{
  "n_head": 12,
  "activation": "relu",
  "norm": "layernorm",
  "tie_embeddings": false,
  "lr_mult_qkv": 0.5,
  "decay_fraction": 0.451,
  "final_lr_fraction": 0.0,
  "seq_len": 512,
  "steps": 5490
}
Each number is 128 + 32 x the weight over its row's rms, rounded and kept within 0 to 255. Layers, rows and columns count from 0. Numbers have three digits each. The size before them is the row's rms in percent of the matrix's.

# layer 6 MLP down (transposed), 3072x768, rms 0.0297, rows 911-983, columns 0-95
097:116140085089128123125148136132094118153152118083141134129146151088122162174131108109189156152122133133142159111121117166126116147125148110153111107085129086114090137148178136143119127124118152109150062101150123120181125069103123120127136151089127105093135120155141149084170195200160202157
106:087111101136115117108130126109048148158167130064165084095084086146126105000101152146086130138126160153165153125124112120160150090134153159148131118093162193170148134116167165136108116168107091143115166132148082154096099158072123147126145057140173103204109107136132108178167178139112122146
107:172107130119135156179174135141149163130098157157137129074038129127085162175102111115153142111151198113174141121124149156141096109053089146114124164184142152095129122113082052059091095133131107187153051100204104103144112131211133155131109145123156154067150077126148096159089110069166094154
120:146153129146121131149104117130099109101146143071146062142156192103129093132096138108131105123142110174106157174143117101149173119145168075133165129155085184150162195129103088066136088152119138125177127149136117105103114178147111147095149113087098169101163116115123142150154148138114086195
082:152085082089123186128102092162214094077098136061182114092109170146202076164117143144128086156152115078073168160119121141150118109141116063134143156139191104147091161144110172201099137129122168114113161132124175133097158127106113177126126098119184129100126253149108187080128158156106116138
104:125131077086123121109106133147079160149124103126098151152114156118126219161131105145160091118130131172133124136116125152106071089174149114139157162108114163156106137108165187095118151128222098143124121094129177145124142131140140098095138144170118098111105125067047113108166166125104110182
109:138106084148102095151093188145045123125083078138164160141097081141128157108094153174135122150061139132166112150100080149105145167138145129131109160163131037083150161128151192150062167165106152046115087096142107121202162099134135120101142138112078100152114179148159144169169119133101064132
101:160123162114191129182143123149159163127129149114207193171161171167091163125112126159088180097059134093099161114172156124119099104059144099154128134126113091108117134095132141102092119132117148160075099150144146091101094154171067095113121148117123116075142091099099118091122149206115115151
095:127181139107076138133147146118076113161154084077133145119185089127131100144146134154196155080079138173153198039143137109153122150171094145136120147121123087161172116120145052111146138124142129104144100137132184169141089117091134104112094095112175124097139111169164141086127139149086111126
099:139096156156118075154202106085126098147119151102113120133137168084124121107158095109159171160135120123089160103138105116140059135037107129134126146116120110138155178129111126154080118098160129116091108195072119156172077162144195139091133112186134103114147145120146149096153142144150136176
091:160118131105046164138115137091152123181201091125121113135141105122121108135127142157116091086202100160104102166123102144130143120097184109112147187148142134122124118103080121091087105126127157120104100144152122131158122096125102070105152146140100134148130166136105137120110158151144156139
081:141131200150133137159171168099135058115142132068161146120132111153148133134126147128123164152146138153092125146109091093132135185122136160114129088163113092100116120167118081144137104126129079180110061138023173105111117120136163079078183123146091075094161199130095155129105108105095095082
108:191174155145118115112156165102123122149078129150143113105104136111146102125101097082168085135031073107121077092163128105115113137105158066159063100135135133125135059136093101181136179120054123141135146119110083114126149154123129137076118149117129157088132131116071129092113066174084181143
106:123138163221137108190140057139155138081101153110128135124130051126140095071136113116142103127032145118137104120130083075148151162098146075142165121160106093161116120088157209148159180185167137095079087202146105195166136076080139111138157117124105138124127114145091160123110176143121165134
089:133099103143120120117161129210142118063124149174113132112136098093092116135097117115104130141180122111144199137119071144192197149091097144084158150117147110137152140086144120183126164130145089066191096118130137135169094131150179142129128141127077081123124052114142107142142142115177147120
093:124148129166124105156151193061117148117083088144149138124118125086106117173102138116125159211175109107086105115134154123109127180140091129127091182164137114087172150137166130163183187049130207108097146086081110095145170161151143069059068067091085202129106127185144073165162170160144080125
099:171109125122097154113101150137145192100130113088157095101161079148136087055136092099126096116193153126118123114168167174092152117129142147127155124171108056111091134146084118095154122136105095176156165058102130178165076148098132068029084082152075140155085129147136060089154166151097098185
090:099174119132104107148048159137087135120086122161155099093114194125161178126119083127181104132157113139107111136120139158161135168135145100117069151126133147085081123137174128090158113094117106112136104160125151136143118138142131040121132141138126201147091082104157160149092114134205151091
111:148136090115060141117140092140117084123138105112100118163150082170125121151107184031070169110163146144120160153138091145136130172115146162136180151120091093125175146091071146083129162164147131124121108158101139106198153141115116070102152126164126163118102198158146124180086123107134115135
082:135102114152133104094122126143156141123128073160109106113148187079164126131168132099118152080183100099207148119058096162100143151110150074155114142200083098171043144123136200105140140134101138117146131120111036141144130124129090173142101137152161170075160116154087135097114165201129186108
104:066132109192107091097152161126146085111053146182105145176117165141114118183126123115167127127164129162175071109131139114111147075080098108135157127131156136151129219133113124171150122112156170169130127105093140105152115123090151118127116103117128077112078090156061161121134129097103134104
109:130103127127104091175162164102124200169144171106126189068085152192096110118136131113145103148118115136091150093084112119129119176096131126108111124132142139156096168172076101094148099154138111156164185112124121161167162130087133200109108163121143124127111138127203188130206103126142076062
105:092165166070129103050134136127169073164137172100139154088092135090109123160165142172109109100173107101154110085083165129141151137140109195119162091078085144145080086142147112153144145114138121108105125123119136134180154093147198162191106061131106143115096074102151137032130080139146150066
101:107106134140147120061099137135137115109175117140143156094079134095122140138167108151198158168124106103178167175060139161148165149128088169087138186120178109125163103077164142140140118139120131156123152124136105155127122088226157157181097121124152087076117172115148104126073165127116159116
095:123113124149099043118123179152109119154145061122143062159176191154189118152143139161146171085181109145129146150154116070159106077135168136156065154147123102145127166173103091181127117179161141130109097105122169108144096158141070181128096115125146131169127151165146146089138158128114144140
103:184109111153194095157139163120153120194140106130108117131109153104106080107089096132020144123110092102135094106112115110187123131133152080101158103117112083165098171109153131129100167129158108123117129077127088148124082090159130155062086222093045102123066117127137147209114090136114093120
105:076130130139128099121109109089117115150080173158158169110114078129157096138125113125091156171109129159147204145116104135061117100164155163116108112112153109120132058102140100202132133082132121156157116166169138135083129164092115090186081102125155119155153129090159133086076151131137098175
097:145114110132135122072132129096138188155131088157168119144097216154093186115095118132145149148155177120087129096130113145113121198136101124113155147143157111136081111111186145185129165120115166082065157098127165160158167137132150163113192123089153139145106111081109146156121121147149128168
106:113146121073103134108149103117119167160085137129134080151112146100167172144166111129165172149155142147056123149070135120150084079166189118110114112141168161101070065120124141088166051202122160084096101133210129137126219096122116140104082136131146100092165116193097105102105081146104151104
087:177111142155098118125080137137134130156066143170102125067122093097109164085070150062149114145155121138157144126151137148119193090153120123202132101073089185091126141112125091194097076183113087165113113121116124111130124076126102123051140128101163128099102159154174099154141109146066081126
100:096109099150173122126076113127120133128101103069116167089104069128157116162117102156120097106132112132172162147108066149187164105151114131138112137070060121108160152123093113139087108118101135099090106148079106100155153151097129135093089153170140148103102103118157156169159184123178168104
101:121150157159148158089141161161102149131135134133112121124158145092102092112110175155121116106130112112204137162082132147145124153079122160077166125126093089104194122133117178141178127111116160134101130112151136122192116169102147144134112137102143143137162146126085186120189165114147146120
103:155125099181135121057099153112100122126164132090137144153075101118152184116111067163104148089155125157142096129155145142036156182108109130140148115189066164100142166180159114179109135097132122049167052120160114144144154093154054093125092151151136091130174130113154082120099141136119168142
080:128116099118079133124157121175140122092125148131126097133131108146146131118133144077142140148110127118136114127118125152140138147158151149170131138111119105147146116130123115145144121100129151121171125142128119130130153113087117112105160129116149184123125179108087155126138122112139124105
115:188113127162107130080116109140127117118084101101114191141161143194130140114189127119112137190147227116084094138161093177101125137168132066112141149170119085121093155138130131143127134166146124137130114106125100141113168122044096136126139082123143151144118103156194163152118156148076129068
106:132093131108081119165104136109149109137077154114141097035186131121204149126089140165090116155152099222123131118097085108155146157108119132128111099188162150116075135109123146097140090138117100097152145171104146200180117121073183141100130118137146108153056168152140145108144179100152059152
104:115128160107118109109134145111167137088135136094145159129110143143151082187141136131148081185107153162122131119155136173096089078083110123147108096194136138106108166120086161105174119203154152189110138095124143123107121120151129093116172052094136150178158090145127126153137183150145102115
112:145116076137104134152132143084103161096154079155189143055137063116133106108086164125148154104136099083080138186069111109137114070180118126176163123162142131121149051090156101148081127144150099128096104125154102185148120077051110093101157092128109136197146128072144092099133081129110134142
104:167121104097113113162165099117105120150134084174132143140113105105090122116111134060159128123113133109172117122124119105130155132117114175154147153090107163116111100109153082115155139120186114135150155120156140126148144156100164131101147094102102124173172101118122145120090114160063084130
099:155099114058112093191147176110140192122155105045142104148105164115080097144120110116197129151195093135154136092144112147150113151124128090115082117124143115136123105102104147085182203163133160162137155161098142133090139111126162104147135121128166122131138124124140088062100103121158073093
096:124103160109098092154145122177162139084122127173131133097080097154174184069109178123068131125126147159148104176095153074147131107143179091100117123138120153141113112158168179132158162118156091189111136145094160119122153038107075148101054147089099110200086125106150122144159154129097107110
100:150133164112079169135131156084110172213057103163120139157072056124109130159157135133119117119101118110184092179094127077181176191130078128151144109168159123151060107127121098088105100122071093155138119097158150199106152150152117149109191170137124104109087135155182094143145073126126181154
105:089101192112139124090159160096123135127084151133047102197109072118210106076143141097174094129171163127136095118066190172152118155075158155088109154138168121143056117115143147129117127088119110125084144129128112172161151151126170178124116140114088156164124162110142103101135077109057126136
104:107170133167096118138080181147133166052147113171127121112108188167111086148121186137167166165150120115074116111120148147152095158084109074131148144112129169096102117165138128135067117079110143128118106096161127151159135147193116135120144144166169150133122157128100153080171107126133117095
093:165105089178071132172112063178130147161100086160130149064111137163133127159080139120111124093127076139134160119123130165119124180144076124137117077086167141169139196086115128153157088104134161119097170114097091109094144171164164166129030084173104117139125137150113153143113094147111104075
092:126140138078126118132153178117068125104079100167107049104090063109085105101145050137187106137148160123095171107154109157154117100171125098131163170170112119120136122093178115130146112108086125101220199066136173136148135155139123081093090166095114123080126141103098127152103148159066076147
101:146105119093027145131102131144101175158173115160088094181138163104147114126151146099192191164044153166127097166109155148131186092149075122119132154130081116127154144118086109136126157080143210112124125080140142131151054100141093101125162117128169176150071165114112162119093137141123145135
077:136069113107112093074109117152126124139140121098143145138103140151103146086173198093160053149199073086112126147154116061121147104160137137146175156139088145099072128085099096120062118100106086129049127126132141124144086125106122171122187104115093156132143127169179136128115048173073161133
089:115150068117095151111149150167135087153135161090124124136116145101138121131092116144139158148121184137156118154098137125129086083200130162080130154117146136128155100110061069139097082057189142165131176169129115166114151161152105108117155153149217140092122164102134136141087150158141091083
094:070146103151153117129093194117162138117113166101183147149138183161101150125167119138116097139179138130065141125154122120178088114101124099119076152129118108177117115161138075103102119103160073085149071151116124139163100108057128180186143081131128054090076154125147164104145108184148098073
103:163128105121114170134141137151106149128130103127078139099142163092069120133135156142113175096155143119146145110105101111120117164114146128146062140136141121155133119147112110075167104094177176090144084098148114093076189121118185130127089170116081115124113122196144132098105137110130083118
103:174109160120082106121191118065137132145161113159119142152152139104147149080151131089100101119103128081154129116178114099129173153113151088140124103131082172103125132098161151067156085167121167160081100141048152114133139126121137179125129156193120158101188161040126109129165110161153165087
090:130124133146127116133133116125134112122121132125127123145120129138132126143130134113146133127130149136124129165137131131134128127120140155125143117129124113115118125132130131138132119111124131124126115127138123143092148129122131126103127122133111140145122215117120149140128137156144123137
100:140133175161150127073132160118152091134115154107114110081111129107124165143206130122180114179173048118110122162141085134133107122122152138161102128101156152095135195122090026105129076111075129130113090143129196219091167090083143068098196198168100101145132120158123113072143193101114122105
081:160112107111143182126121132053188090127108199105072137087128085134069123125143141076088132103124160151134135080116139160077069052112159181120150112161167177150108108055120134135096074134090103164082090117130159094120134099110114176125145164072100172128170101172154138135104193134129126131
106:153145095160099143117158071158158142110136186142092162153158112134098153172172114104161163115188184113152136110132127146110143121065138142126162103116191099093097160107133133090139131143159191136156132131156140189127085121109136146158079151124098084133120135129158140097111170117184116149
098:116073121069152201128184164183129138132132078097157107117116119187121232135082122105130184153116113094151118106135139168126118113087107118150123141068143157166087135129136165136108150134140205089118120111067097117169115146130132161118134115093112167101135083170131144081139092094128124124
098:150169149192134083127128104158151119134215099090134154111110169127096101105146145104150141115144146126140175213126091093113170134103204170174120117143127107107124194154127103126120114129134109165111139129088144120102151066089104092104171102121110123148100153133084116104096134108111212095
083:132138143208093145086093110107183093139057160181132078120130154103087145118142103132113128159119158152052087067139102150123119148115126183109207156090176152178163081168129145132112139149126138153052136125116137158082114162132138086192086171100144121116121092097126115123165186145080139120
093:157143167170151148161135091127078174073162142077169150073123136101180112091122164046125135133122151086081129160104117134089128113137131143138152164143084149148102105123163108171160132162145104148205086169091105101140104138186150112108145157118139151099147127107072094134107131098182145096
100:095155126169190136130144113117212116102144098118156142134167132105130138139166174130155176065144116124104146088101096062156071121138076157146173142104117152084125106103163154141069148098122157085156156163155176151169133083106125196132138171098054096169074135136134139132113137130043108149
105:126121147127158086210100129151184090084112133121156078156171093073149184165132078107169113123111089157125124135137098124186071113147149134168084076167064164137171148152141151062093138105132082120115166107089128085193150154136099176154132117168152206183109074105129149152095064120157150151
102:135130097163128122140144142152162228096137159165157109154120141150104139082133156059131070122125177141077144061119124095108128210119106080172154123069087122142099127079061124182111115125125163104141105185136121073061122058146144166138123132098143150095147140139123095157074134149158173168
093:124159085093096132148127156134110187110137135098158142057148102109136104126152098110140126078074123131095112102131133160184099144148121126184118153130157196134102187124116166114112117075182182140115111131117149105080117146212122136134139108125101121182122130163179092114115142123117168204
090:147131135154109170084138139082162174139135152176099184076181123079096152134106148121103102178125101123166103069127156150143166131131061143225080089171114179106149101118124122110128142118164141087090133141106116124144101147160142110088106126124119136067158130113153040134127131087154188134
108:090129203151131142130101158090151132179093104177158164134106120100116102084109128125204152131138175112154056164113080031126162152139151163122125095033126113123132105124151136149080138150120122141094148172127084144165114172129151087140194130142175156123070083085133091145088111109141097142
096:077142125192147153142100079175127162135151116140138149135170136113135106134131152115160149141148112100100164146107088079085127122157118172135098074156150108107073136113126020146118191168123186138126166114101115141164135119148105089148089165131207170122128188122110157152108164106153114116
098:089113193160156145114127108103144138068151137127153179128018122074152137183129095120102124109133123071121156181092137123133097161178130102152114073106112166139070139108156126161107123173081161114108139168065155105086132080116043137092172134130192083063199144075141145147164189087184124118
103:074076148173147136135171139080111157119175056054128078135115119144113079144165116133122107134134103121157143090130117140146137139075106156164104154168141140143147122129119108111139142116174097121119127187140199107149105172156151120127157126132144152133073171121112077090129096119146127135
109:085110106144135131101131167099143122090117163172124160128130118150093140156112085198055122121087099091105074125126064110113163108205142127156060116099141106096208121175063139129155103052116141165110129183104102121085132111137138141143123138188107118164152093135116104103159129165119202121
099:134153107124122150100095127124073130129077147088087114137091133145142146102113114168183127164122115130080146119124081108136176121089085090131117104104087135139160105109086100151133124160131088125116101112131185141124105197064152092098053134141083242132172121160166089144120103112148135162
092:134113160111111125107174154094101195162122101115101162108132136068079141053160117077145111138126163143133089141135121096121132125088146131086105140153115173086143151097173097063095141136093192148150092141081083156175163144120104132136097132139191179119113124124125109119128110086149123147
119:126103128131077157074133064157145123142144167072112129103147104123117146104100117149159143107083124156089108114157070088086109106129098108120147154204111106144135127059034131116125118123136145109128097117157120154141175182141124136070176140107106091132130092096134144156190109123086091095
# layer 6 MLP up, 3072x768, rms 0.0347, rows 912-983, columns 0-95
100:119177178147128133124105073160138101102153104126142171169103131129153123152113140090122181129150139087179116149106150183068111126112132186105170128079188188116103169169087150121129124151075128170126136074141131131123134146113113102097171121154181122135096131115149142115111125093115162136
104:150105139043177184150175140173187159111190103075113163109137036137145067090126130026123216169151210172118135136155157108158161098079152104111106134104185177120128184126102136110117088097150160129157117106132135158148134172105194121160188109081044144194133088132113106117126104103109107036
110:164094108067144069133138205164160153117148086087123095087086135133081142140147181063073175129124042117184061147153120150127109101104136160107117134125185112143164152124095088107123110087146134157193129146154164146144154116098160135116122110098153203091150113137099172143112136126133144121
089:093158201139129147138134111105114186161104120170129154157127092162156156126130129115083134070099164110140112168115057136134131101121143113145127096156139134139144097122119107156088121121099135104173119147135110107087104076126142137183148196092094185109165000109147120168125123157083202170
101:132133111160109152084098083149135130138115129151135180157133171069123109109059165140133082124110154148079141175123170103165126127118152145102116132160150092110152152113094148088134157129150164123099159130075134138070142116075133154098146154103087213139146158156175094113081126134085088102
101:163159136169123117116166135114096052093109096165116140104143162125144128057129140131120129101144155117090122162115128124097138096128099139132116122117155064095135131158133123076151114140156093146126139089087134086099099152115155189142126136106077152105147101106128122150148141087079171162
101:157197106173097147200112094154133109161120110089155045153175127150110102080129133123094077121190166150133158138148117177165122095103143158135119054099107107118149147104114108179145119150169113152156091126115150157093115188127162042145090090139127116114123131055085123085164148131160146187
097:143109113121134148110107130137112169139122140133163053156132116144147091066154138049157108150161188153146115163105129119145103127060169177102197142145153072154106125088067108148097094107140156160116120098102125038148118109159122120062190103134150098157131114093141129091154116158118104171
099:101136141136089116070095199189142136126121071078172141178095218132182193147164144173112106130125141162147124143115157125149165113092088166136111075123158119151157064138074110090162100111158167081184091118093072109126139133153072097124124091132120160124153118131103111123138110148125132083
102:164176134121141115108113105111114119125110159134208177121101169109133072104122158115123169145137093142147092137098087121158166134119145164136114136136175166085135148137116144144102108120164129100075107117164137125134188188140124116112176092140121187144119139150171105124119171103156133148
086:055134097180142148117124140174133104123140133193124129124144194124125122181112122121120091110116157164145113126122191147146095160104124129143081136102164162174171094130128119171157123122130145087145155094127127179150161154126111157084114143100139149110160156119067112142133123094172106143
104:143113159139153120127186082160233119056095103104087130129096074097103129142104140130134122142179078140088082136130131140159118136143093118112111105058153066117118103161093126185135149087114162109105154110135125154068127123173115105125109148129072132160068109156120104099113151160127161120
099:166158116080147101116099152093092160144117143139148163064090150213113078151077147176165191140191197133121079163139172129136057133112145152132124167131144113094109117097095066101115126126146139142125128117119061162133135082097092124103162109109135120066044134135097135122149113116096131177
094:091124148148114145166142127108150074111104035107214125203162146125079110144134128101126072155114152121135062156152101139131173140146184113125086058128164111105095118091166118139122146116139143183078081141102148117163160142105147128122083103114130128201132135142109121163148109133110125113
096:165055125110104106138143188220139059127110183120091102143122144132113152117124161186150123126118099151121041143197180167145115117121127134132132111120133154146141153133080128093096119126096124126124137144144161183157146086100115147161122130196108142123107117067119120103141149127165090101
100:159104143100095116188074126102116159094098156095130076163114044155162129052090100157131102146219168146118119175178149147190136109100183154099153098160155101053165117172106098108105105114166104119160127113144148130162160110151103100137109153144127079087096113088118128115124124178095096174
095:140123134153097197044103134108139153130111178131120182139166169109193133157095200154158133097135201170142103187098236109145055176130129177125187122157157081117089185158176152108176118131195161109156183104155159162088137091111124084164076127141059142125137129160153097112137155103131141152
103:109165142161099161116128144167118074103184098128168150175165146129079081083186170114114196081168157125136138140186091119170124108123111135111139063127141093148155096144149174130130138177176137143120116181153072105159146187095144138122120119156070122117140134114184103148122101108132108202
089:110192118163118112114092178082171113083097102111111120115135120112140176146126087176088125180097144078096197108144189106162167123136136150046044164030173137142165067081107106189130128130139167122188167173158162117110159118102124220118146075157082144145177140160086115106050126103136078127
099:085150148132113113055090151137155131120140091185148103166120147126138133075096143157138112184165157119172095140169193144176168093133131120124147152130129173122134164101123069150118114141144121149106153091156158096126165126116134140086128111078070102094129140140122124174147149161092087189
103:091129158107116153108115135106109151111148159116183135178153089193127118061120129084136134204148109133145094140090144126142161148057131132104143106135152134152081069140076120154147081082137090132139107082088137164071136110136186176176103107120167130163125105094141143117136105101115094157
101:106104139139102099107129114117143181118142117117165103200109154165161145124176149134174213140115118150117123134181121094171125184123200140118160154119171110150155140138136057061088011059068099185111149096064134135138111110128123109113176155123160134147082146165145135147123152138134136233
098:184185085117113147136093135209141101091171103142175157111154113092194104088146120137150080133108177192100142116151152155143145101089125155092116111116181158080120130153107131129136110118138085127122117108137116151123142182138140092112138146168106097109121154125140132117141128087089151170
099:191109118134124206070140179134146075099116143141113074174200139147130165121171150102187089124130122077159120152153150099170133052107169163106191097132166141127125116145122130178127109073189154160080140106115135116129129141133144121094089106112098138155107092091130107060107104126169145168
100:130174152085108088113112165076103130128151133109147180114111133163159085113059132115123155128175169098181143140134131103141126161178173169110130136164164104146059129111153128124089093138178141147155162131080167166089162114108112075132157137060025126111079123114186143132078131119053145107
099:172135108141174126122138057120162149073087106173168087129122133143109143136131162164131115146143130123124139139172133109176118160143174087102136122119153111172109162145118097186163104124122148078126109099132103143096168171118096101093150110178108173131104141093104136100138112119069116189
092:133168145111114100123088076114162114101088117123122069139113089140097109093116175122092121111166116172151056200113152060137124123141126166142147198123121135102132152153136112159124129113158114085175148137116101146079109065149102137099182143131113130158100127106067082166109141144104148121
100:123108178108139167103130130107102119101104126148129100135114143107150157145087168180158114170140101119146130187109131067155140105107147096121082104114153136119091110116148158096167099099104140188171141150128126120154183151103079142045174097147099193103115114076080136110127132116129156103
096:083163144134123116118136146121141097154045102057144139135137178103125115158173157135141134102149150173128144146146181154129122146080127132141159152102122157151081117108060105104146112158135118112117108101109206164118157193151126113193125135106154112153069153165157147146107106145111091166
100:134085154120125167111060100132108139126065105145119157189076179165075163116045094082076080230126131150052071142182116123121150116102117131142112124120133125147100075156136129130154128115097137175122105127131101172162134140097104146182092137102166112196133143136073146133088147127110118168
098:156113150149106145141149205137174123123139152110081076151109107183114059110172176086122113145164097211152115132204159097124113119172144085106060107106138101185053119109145124185088099068117133165129096110158168134101155137021177212124123099118101152137169091119113139124101109096148077177
099:156130162096111149166175149162134125133115142153152151165120156130119049077156180094145136115124144150191154125127121123133147154134180118092116112092168061090162140130148108104108088107113105140155109080165172094101155109101136172120073141094012082083108114142115132090135121177080124152
102:138104088188140116126120176136126129081147147069116215105122137179178127092146173098177117108121176181071091203118124056145139086081133180146145150150116102164144164154093083104151094112190174138136155156154082146059176160050124076119159119162072171139136157061114136096119076109133099107
105:093121125133082158108152142194128158116109121131092070112101133122183151129189160134088170076133121157166116131156120152081177084077177107061199143110135120154148080096074139199161109120093156119201122120160131131100128157157137175178149121131137156088100119119060093111103156113040100119
102:117104126079096136138131148110111156119094090146138165106166094120159086173041136108100071119132114120129149127083103128142105103064144114109197187136124198089197115193125103071136104114121131186154175117087095202139133124087127134136164102175129145167118143133077158156097118121123123132
102:134072105093132120107082195157092126079157135156122072122124145142128103151127168189138187113246166126143163128108137123144129131146134141118140162146131165146101171069119125152133136116120098103126075110120109177129146116066168184145132174165146087138098114108094120179116094141121149165
104:149223137157094185070152091150148152047138021097140148174085121091106095135112112153175056128138160158111129116170136151139132101136174103116133092163093115136131126178142100153105048130111103111116126122161064115065054134095209083158126134161146113139122126180132137132110114136114126152
100:154117153133133166213111106144140149110072166059170130093101127123093157111172140164191172131145164154107115201176115162102095128101134160069102141120130175114127176110104119142134128141109090159152153130149098146053134129026119107123130151211081106203145084089114131136109119099166080152
100:126083140158121121194087080086108138158148135105139090137141061138107111121132133136131159145152120124100147149082118098135158137168133144113157127112124100145095080078117126180137086120143115138115092119158079165124132157117143120028122165156160095106060138117066119113118162153137114136
092:148168165149120079133119136146127123099106143123077134118094153115192079120100153154118037178142167229119137079116122082143142179124141143113156084132169138147103091116171082075146156158160162184144118175173125184111128098104107048153154134110116221144102063151113113174034150181143107114
099:152155131082121136158129148177139147145074146149141095140171084150171100120186110067158176174167139192106129142053090144122154172179114136152103045183116122158072174129116102133198131125193139149109085079132145111092143130061165143096162159158154124131068105065090100135125106133116157173
102:124073178169135121137129078134110190123094113106111073185087125166177137108102109081123132099196180172122153156185124088118138141101125146100113062126151072157104121145087118120146103099126145176106167128147077092117151173124171114189128084139116117088120142181173080096154128113098085136
098:143138167154152113131153104109136157138098134176117121116109107116110127125148125169154154103131167145079098196166169134080083149176093123136123084094213073116142192114119125169108084162112100175158183138181118108097096091125110160138118122164153087123141131164141105073086112137135155138
094:077126137158098138110156169152146152078152171129135054130132183149185135117133133145126153124083089169108071138208193099183121153132134075081140114169120126113152079109105086143108159082118199145196091132111118109138147117130109129191133123129074153156080061129101136127087065102119079129
095:178150118094127125157164110169154116127138078107152151152112172190167144115135111103130169164088119125077076199138152135123130143148095134127147111103147140120172110126127145086100107151141156124144158106127121145094120119083122110104102138111108144153088148147115121160117142122138114185
096:093128108108145112131107162134125118086149074117120142098140128125147141125121139097115255124151121119139093131086118130105118159146171152089111185135212156084111142122080149121130089077134094125139116172146137120094164118162096137126165117158160177099068135108170130102148113118077138121
092:108168119184088112140115122118117111082128164130193153087156134141152122123121122148089129139116173169161121079121179161128121118112137150149131108024111112163187072128120129129185125085087173109204159158138118152113161126174108107130098123079154142195153085051132121098167203093170148096
095:154070174143119147120096114103067167121094120116154112090077153169133121070161140070105163148110192094132093154153109130134114097162122108105119123139162133169059092133076113128150110094167121135144118099127127128087108147173107104121143096122148168119108113111104128137127096091122062212
094:094115171138133119149095116096146124155140113107093085125138156193110132119096171113159131142141140137125165125135131147158198107149125188123147089118171144053124082164118119162107087122140122111099093104182163067089154086102136121102089091145129157140110143117088100166107150112115122097
103:147148101119157166116114077114138135137109139100118124106198134157069150103138157157084158110159156154112043158228113126106133148159096125096144083129143106104172172181127121130202131101164060154143083042151174107113128090134147146078099125134125147157141133173215097098144109128144056120
099:099169141143095143083108134128131132124118106043104107147211129144101116146089118140126087179177179155173088115088127094161100046115121130086188084105135100154167084109110181088129107126221114198053117092111070118078136133124091137074133122114090115153088084115102108174150165135112081141
168:159107105123129139093120173120165113084109167102119200152145123152171085204162175141166163170096172178123148185094133116117085143108137184128134029154124129137111105082111123114087106096178140114133127145160121161037196152074097113090116137165126186165095152083041160130157138181191114126
098:153153145161140057134162124064116125095094109106170107139150134115115148043071159178175198125133132128147124138101089181127136130097106105132124164173099032083146134152097113185148085100055174136139097148134135123115144136174183093112109143152118170103105136078115150136148093123136129071
091:165178152161162101163088138182147145155138119120224097132101163105106102160100123092150151121152200124134116131078146162178098095096132109125139115062168165145148102126086125170147112139143104100159107045054161144148183173115153209147150112185148147114152137134173124109158135142157097133
101:187215111108088093082085134125103134126104100144129138144085163128108172172159181154101119094181085098162141139143244160086162109100193125095149131125150165127174101150122163128127142127150125079173202108160117102108116152139114105138167126179182156087120109103077113133154116148114134073
098:124153181155174144126132173146130149083081150070140141165088164154142054110112154117186117098150094227135092207150141126163139138181126110111127118048171074166070108170102126115136137083134151125177132140059133142121098125133114132188096162159087122143094055104152120108112106113166169088
099:107123129147141133098131090106147053133140194128153142117063121145135150119142132181178144104156119143168155181112193117189186161107110182153142163162147071089154114132026176112143098129121091103136187137181156116117120128143148180091149128121115124119101134134127119127080118148141113102
092:118043082080150116140118157104149154065153169123157148129063156127152110144141171120110178119120097074113095188164181158136136115105109088130133098111156149109080127163137105115177097111085103094157165150099108139068117131126089143140157078118100175150142138071118150096052128184079150182
098:115156165115124196137138042127096163086139119081159097163173093117161119105125141083120115125162093187095088139135106137187130150098168095119115150100148105163090147141131122109141131068187176135175133127075179147133111116119145155047149144118114131143088128100108138129096114131141096163
102:140124186132127098146152182163124103101125126090154054100126168077178078095154112101150123192139224144148149135121108124151103144136143105107188054090116146080084076070094130156175061123152147125112090183112127062082149151089135170181104074090101167118171125096160109100132147115087128129
100:107083187087111086153176115093157169164127160096110167114121094118113085127068176196078108105118125126116141170104150158128136118112123132057122135156127144137080187116070075121101135115155137054162101088130131088142189130134121150115153140143096103124174021076102138122085078112107127085
099:137136130114099133105121167083141119117110084142126078071148120153160092094151133154073209125113143170105157098132123135150107128113167132111141131118131178127119132122170166167109087088124131096182173098122172136128203125129158144138151060127113081149128094143116120131117184129126103134
094:187109149114100133145049112134158109119103084060121152141113104193114146108088131116116115129160060069157129121172113127143159161128140181142162078065138179117127128096117117090202109101124109122141090164114152131073130121165114086115151176132099117149134088115123110115090110137191156113
094:130132207178057141081106082160175146095127124146144102126119170158160141081178174121131135169139121193180135125146155121148121120128110194157105123101102118121160140166159073159171134093201150114113166089079135175109110131145118127110127176150102149119149127111151076166083093122135131117
101:165080073083090126111111126121154027082084138122177079155098191142111132167142123193111082132144091143126121175179150140130125147113170124040147021125165073134155125102084133075156125107111161138179082108195119079131194122103141122126128119147055153183145134157076127121106166136158116128
098:150078133151129109152102117132103118130086135114123076125168090120203144075178125133124089083124182146112090134125141160106147116127111144083118137100142164116161125163106141155128128120190119116134160149124114156084115149206160154154144171136118112125159114155117107109122185136159164135
099:138081126109127120125124143132141128147167162159133152189137158136111149101136144161162095135135157127125118169158122149158143226121155135103200146155185110102148149075125122080103118145135115172158091130110162143162128144089111127104174183230171130064095137093102121108111164125096153113
101:149110128085124152127109144198107144128076159159140096176125180145115153123174175163154185137137122127141158159155106097163111149134141140091146101089178124105035149163116130099155122098126161193107149130120161201069162082069205107141175122131122134098096132142105136125113130095090101127
105:093096129102148132110074148139127115101074131122105164078165154128105121140148134095128111121089143166127091168163190088091131153113180149087128136128156148161144139154149089098121145116119059127147158160148113068079147128074171189068171111121129098118107132152128163135098163127108157161
099:143150142105124154133154078119219136119096144086125135166133167133052115116151177122171130141130158112109103109144145123130140091100176176130177080098134207096130124143084162105139142149132081201125216091079131096126096100113146116072220122143130167151177047169089158169136105143127109120
093:082138122150130151117107125171132061130117117114221141146139133213153118114171158141103171089154131125101112132148102132107149103163146186117117134095113160144106162118113085124108105112201188123126092083140137112132166090158225149094120126125146114139061156143133115074124128099155138024
107:168132140099107112127070127056121139111161141128122105137117079168128118142128148172092097127164078138161114157106134131150163100147151136097185137133119129087130131097105110110097123102115118105167149119083100164128141150125146174085124082135100174060087086149139141113136153139067148150